config = dict(
    d_model=384,
    norm='rmsnorm',
    positions='rope',
    attn_scale=0.125,
    parallel_block=True,
    init_std_o=0.00433,
    init_std_up=0.0194,
    warmup_steps=200,
    final_lr_fraction=0.0,
    batch_tokens=[32768, 65536, 131072],
    seq_len=1024,
    train_tokens=406300000,
)
Each number is 128 + 24 x the weight over its row's rms, rounded and kept within 0 to 255. Layers, rows and columns count from 0. Numbers have three digits each. The size before them is the row's rms in percent of the matrix's.

# layer 6 attention query, 576x384, rms 0.0363, rows 511,575, columns 0-95
096:145166127104122099135092135163134155124141106112141120129114130150081166101152087145144064100133104118103147183095092091137144118135188141115125134142119117118104141097166117122099128108147135119171145120101109178094129125119124140128106134128121123133112130083067101117104143093106132144
095:118109109166114129137118104118120111092115110113133112144124137154123113127111132129120115165105136167123089099180130093130126122163138135122124151125133092110120183090101127083115150106135146109133077109165137131118112136100134145155140148111093120108113146122127100127156136135137174163
# layer 6 attention key, 64x384, rms 0.0473, rows 63, columns 0-95
117:120168155135121134132128141157146139150108098138129101122138124164075110122129092135148121134105082158123141175145130090121135150097116174131171138148176131120090134104154119103116130111131121118128137134111110152134129073167102125146126133185107112133138139106125093141158124131115131130
# layer 6 attention value, 64x384, rms 0.0442, rows 0-2, columns 0-95
101:110158135152149149154111136113137116094121135127135155134119141107143147150121120135078142170162147132121127141167156135147105170099130130096131153104092173176174151097114085153109159157165127120156099141144143130144142129114131107163078129119133156140127130126102145137133146111128104092
098:064129105164139139138158147095096090160117125159109055120154136110124115133109156091151133166104117106155085110178104112117124152103121134148172113127153143130124138137096108168118117170127166169126145117104145174130155140116118170116111118127113091136112176094153101121113145114085087110
103:151088142125131160138108080062135140127169164126108137168122123146108159104142119128128167133167146144120148135165107097090107075177127196174145142113126132094142152132164151127105159143110116160103147108118175118133144129126137139106115148100140094128151145091132140108147097101130119124
# layer 6 attention output (transposed), 576x384, rms 0.0663, rows 0-2,64-66,128-130,192-194,256-258,320-321,384-385,448-449,512-513, columns 0-95
092:126140086110120155130138165162127112131114151133170135130105111120089164147142093145100100071079112166104108131079110118119132115126126130141129104130152116171124081149144123103096132101110129101123110083157132123128155146096102124136115102164135158114137148151132083095100144107135153103
101:094124140136115123164117137125155138100114124136129122133131126132148128125122146111153119133098124126107095081103126162158163107132115087162142151121104123147167122164117144121126126124124094160117118155059172134145142132149096131174127149101117126154144128156104103151104133202133124132
100:081094156153133144109146122129118122086111138147110115098162125107174167126138129093115075173125089114105123108121174163140132104094142119129182129157136134140119111088122155135133144131103152117131137157102122137136094159123120154130109149177143158127121129146117104159113146125099112146
103:106132111113106118145129130141186138157101125161139131113106164126098143111097135150100156136098132117126141127111102091119135127116126144116132101099124106111127146125139103161140147104133102135126073082082122129167123117108127126156100177081135157150129166159119155088172086121122131088
094:099134120143145160123143098102115110128135164098128116116167104145117109143131123134114143133166097116142109135119134162125109150088113127103167134134140148130107124135088123123139149109104092139130151095153137123107070100129124123117129125189129135096147158116134124160102095099091125134
106:115114133159119159146087132108150103109160157123118135101143183130122159139109103121139174074158130130167109090150105147152149132149124167114115157093129138103101123113160135107100093118122130110115147131128132140133160114116100122110091046079142104095165167127168123105128151094119153131
098:120115124104121123102151120115111166130128094119082087110107107119161098122143204120094142156160128122155098079124165122100132103125120094113064150157121123162140117160140133116148166157155129120114089142126103169151118109145155138127157112116123121135082080139140145107105128160151111135
096:143098109158139149092106159132103137154163160107144133103137145165119126098179167162121143149170150152165165115134157136101117133133129153158128159091122147160146131093160127084118149147156134131112139121189121156146160099103141114089130099136143126115161128142136144114165083161126137141
103:132137132112106106161119110134153141124144156131127127132134107178101119122092104115127125125137133060130121122145110141152148103117139134111129156128104115173118163172139137144129116130133109093148153170091095136153143138124112142142121096091116152117114118141120120098146163097146072131
112:109133155145143145194096115106132081136135167115109149146134139101160107110160111161177103121151124144161109163128118147168124120134147125133187125150100134098106098140104152091124089146140106199159163123132138122112110143140161167095204164100105145139148158135129133111171136118118109154
101:132128194083094131149075143131084194122173133088167158145106129154167144134114122140126141079105152098086106168132136081133171125147113092147078099158155145125133119111145118147121126134118100146114120157133120134167175081125101142112105134120142126088121100130150164096139140146134157146
106:137175097127123104130152126158087071093120099146116175124174101100097094173140163158124107074111123107120153150146139126145099127152076084142098144137123116117125084130106154119162153156128123146111174148123095110125124107124175126157140158135116091129142102123096146166125135160150125122
103:117161147093146077085132111126161145170130129123156102118118109127170143129113065107146113094169130093177127151115089103092151122160164096155145114142179109133149117118158132192089113135153137124125165084104107128135177099092125147128117070128131115117132149131160130105111119082108168111
105:145153160145092095102089114143098127144134192122102127163131072100127124174107119129130137141104121137182103133126143098116146117118086148143108132136119154156120141158108140137093159109156113164133162155125151161167119161102121114181129143104138174157095133125126117104144175135143156109
112:110104101106157141086102163147119099149128143134127102099133132142147124124102113105132088133121141138113110125130132140129170131095138120137117106097138080126123130106138128109135093108143149090113112100148187134114131175098112134128089099138151149163125149117137112106117145139083114126
087:105113120159127114120110100138106127118144111118134081140109171136144106102108164144123141155117098105126138152146158137113122128117104094132120128104118101120152135159081133110138123130144121077101131163174141117136118145096154078119117125121113115127140141117141143149147101151127110141
107:109079139111149151117154131119140126147092127160147085121113124129112171131093143093131162122144111121112141128124099200122156189129164154145147133095145109122122144169117122137141103144142168094127126145137166085105108140179134148097116117137162094141125145111151152127150169137125162081
099:128148131127163169133110134165105083106166122150130148098188136099152160128134098161101132115124104131109181113128132176177122144134105148133142144158161132107090118112162172139140120166096161150157160153133149097120093150126084087120139144125150107095146129136126127152092139152103150160
098:182134119101135144120165144111099116127105111092144167095146160157146133093127134108125146151100150129087160105149127151150091088148122123090109141111109124110076144074170147125176122090143145071083130128132123091108120162077095113106132124096099114089131134150131123153114112078166126138
106:160094178144108074143153097122116154110083104144176119163109109156119099152126134107172146146126152131130136119151144141111091122132133145139088119115125123124133135106130133117148130108168132146091130139117123117099172104154125148135113122189136109130136089076130101173136118126130102157
096:153151100120128091152119092133126101146124082177128158136121156146131087144124100126108087129125117139147137175125130090124125134139139128122146125155106104089141135126119114077136099153157120102141111107122118136123123132165196080131132151152140088138108146118115162095124110105151071151
101:148083183131108182096155155114128113156124149132129112144175143124090130143154138121121129160119105152130110122116121127153116156127132131118155131127104159113143101161127100096159116150120100103122079159124127169102128148142097153151149116112137165128149142135129136104128124140165128154
090:133095120120130153122124121134179115091119136118122073158134125094069157083153115182141138125151148142149130125129127134133084107111117153128166126121156140116120120124070101182076136116108151150149111135104109118145111128082115121122128105090127138131135131120138093117096161119090122169